Weights of a small GPT-style language model, trained from scratch on English Wikipedia.
Training: a variant of SOAP for these matrices, 946M tokens.
Each number is 128 + 32 x the weight over its row's rms, rounded and kept within 0 to 255. Layers, rows and columns count from 0. The size above them is the row's rms in percent of the matrix's.

# layer 7 MLP down (transposed), 1024x256, rms 0.0513, rows 385-390, columns 0-127
size [119  89  96  99 103  97]
[[112 145  67 117 166 174 129 179 130  94 161 110 119 117 144 133  83 145 139  88 116 116 144 103  67 130 169  98 120 115 154 141  81 153 127 144 127 162  63 135 155 177 132 126 136 190 155 177 111 118 126 157 115 109  93 139 123 184 134 188 164 126  99 117  77  86 120  79 142 221 141 111 109 192  70 147 132 129 177 141 118 105 147 180 181 131  53 179 109 166 154 151  68 143 157 171  88 178 118 104 135 131 105  90 102 187 139 115 141 158 130 142 114 196  66 160 127 106 125  45 105 146 135 202 107 114 116  95]
 [110 140 109 119 121 154 130 112 130 114 131 117 182 116 170 138 146 154 129 119 104 199 116 151 114 120 128 133 151 107 150 138  53 141  80 119 181  82  84 119  88 197  90  73 128  98 145 117 130 119 124 112 127 159  96 130 142 105  66 131  89 136  99 130 177 182 104  64 105 134 149 166 128 114 124 145 144 149 100 102 110 150  79 128 141 114 138 116  95 121 163 125 105  74 189 162 161 109 120 125  75 146  91 105 129 111 149 152 185 143  73 130 127 109 120 116  92 141 121 106 162 169 120 100 166 187 125 142]
 [ 88 204 108 160 152 170 115  69 126  63  88 161  98  66 162 131 123 162 137 129 111 171 104  83  96 105 103 136 160 156 188 143 113  76 137 100 128  89 118  92 150 138 169 121 138 159 253 192  92  88 128 154 178 137 125 150 140 143 132 136 138 157 147 133 121 142 121 125 117 114 147  73 100 122 188 123 128 123 122 141 132 129 137 127 129 118 156 141  74 111 143 150 115 215 138 120 174 129 132 131 146 140 148  74 123 156 110 166 168 130 134 100  92  99  68 131 130 154 128  67 169 152 104 170 145 103 138 152]
 [108 153 143 125 136 180 108  79 117  68 103 172 113 107 150 189 115 143 168 185 126 109 110 100 136  91 156 105  85 212 130  47 100 118 143 160 149 103 156 102 114  67 198 100 125  99 189 142 112 164 108 180 173 123  85 142  57  96 111 160  64 114 158 150  88 182 192 130  36  74  74 123  73  88 187  99 105 137 183 100 112 136 143 160 109 115 108 113 108  53 133 124 123  87  89 160 131 148 135  76 162 148 139 104  82 119  89 117 135 123 124 110  84 141 152 166 133 131 134 102 133  95 141 185 151 171  72 132]
 [ 65 150 144  70 125 115 178 210 101 100  96 176 123 113  93 111 152 171 129 135  80 117  93 161 152 100 136 185 126 106 175 172  92 123 118  98 108 152 122 110  86 168 192 150 111 157 153 135 112 122 127 122 106 121 110 119 129 114 128 155  68 100  70 136 127 120  16 195 153  84 109 121 142 136 150 105  76 131 104 155 167 109 143 101 148 142 146  98  81 120 113 163 115  87 100 127 136  62 151 106 154 227 134  84 117 119 102 140 104  45  76  90 129 151 110 131 133 112 156  85 122  72 171 121 174 130 132 113]
 [162 128 104 143 100 152 156 158 141 141 125  66 156  54  99 114 132  88  57 101 104  89 172 107 138 178 113 137 140  68 147  40 137  95 131 150 168 149  53 121 100 125  84 149 117 139 115 128 131  73  72  88 106 134 170 155 153  98 152 172 170 160 148 187 118 100 103  84 176 116 150 113 101 114 115  82 131 139 125 175 134  92 116 143 114 131 106 101 117 124 113 111 130  95 183 108 163 124 114 138 111 156 126  92 145 137 141  96 131  90 111 156 191 115 146 109 120 122 145 102  64 139 127 108 148  95  92 150]]
# layer 7 MLP up, 1024x256, rms 0.0513, rows 386-390, columns 0-127
size [100  98  98  99  98]
[[115 148 138  66 140 120 109 127 145 124 181 121  87 122  92 121 166  97 161 124 146 133  88  81 149 146  83 155  91 142 136 168 139 115 116 164  91 152 143 117 166  95 184 155 132 141  95 172 130 148 120 144 132 131 143  73 138 125 150  72 144 157 130 116  89 103 108 136 113  99 117 114 170 191 144  45  71  99 130 159 209  86 154 175 149 103 109  98 134 117 105 131 123 105 167 134 132  73 125 103 131 182 172 131 127 160 137 176 179 111 173 151  73 161 119 173 133 158 155 116  93 119 206 173 145 162 163 114]
 [127 125 155 213 148 186 114 161 155 191  76  98 107 189  67 224  86 136 101 125 123 156 171 155 172 117 192  83 134  89 111 145 117 154  88 112 151 209  97 137 147 162  77 196 126  71  87  84 125 119 112 145  93 165 143  76 146 136 101 104  86 134 154 121 147 122 134 112 162 131 176 176 157 120  51 163 121 110 106 158  95 102 140 163 112 146 132 126 117 140 131 160 144 113 122 156 126 121 121 123  81 114 149 147 134 130 156 169 123 177  81 120 145 127  88  88 209 187 125 175 153 155  94 119 145 145 135 167]
 [103 135 143 140  58  61 136 124 116 128 131 110 140 116 148  77 150 139 128  85 178  91 143 153 206 117 104 206 154 113 134 160 141 156 139  82 105 149  83 103 130 140 106 165 165 172 105 101 118 177 145 114 138 169 154 113 143 113  89  74 149  50 180  95 168 106 123 118 158 196  92 122 160 182  85 123 155 115  72 164 118 160 142  61 130 134 150 147 162  82 135 100 169  80 121 101 139 170 191  92 114 116 131 115  99 115 140  98 107 111 145 127 128  60 146 129  91  69 139 164 129 153 150 123 145  83 179 130]
 [ 77 128 164 142 112 105 111  83 104 156 167  50 121 102 150 115 143 125 164 126 139 144 146 146 202  95 164  90  46 131  79 123 124 148 141  66 126 121 148 105 116 109  33  47  69 140 175  72 105 122 117 101 106  88 126 111 136 130 137 125 133  80 104 108 140 114 149 153 131 133 109 119 155 103  91 134 130 120 111  94  91 156 148 183 178 140 164  88 172 118  95 133 113 172 169 179 143 133  62 203  63 144 116 136 103 129 139  56  67  98 136 151 143  92 116 141 174 108 154 104  85 109 160  98  89  89 112 170]
 [103 119  95 119 106 101  76 132  91 106  94 142  97 127 113  92 159 162 164 117 124 121 111 104 120  92 101  59  93 109 181 164 110 118 161 107 108  45 172 125  87 106 153 118 115 124 177 119 101 189 178 179 164  86  90 130 143 120 138 144  75 140 106  64 138 114 161 134 104 112 111  87 114 135  95 134 138 104 137  68 110 146 139 108 141 134  99 164 144 171 140 131 131 154 141 103 126 166 125 145 157 122 124 132 150 139  75 134  82 119 160  77  98 166  67 141 131 219 158 117 207 161 113 141  38 102 157 118]]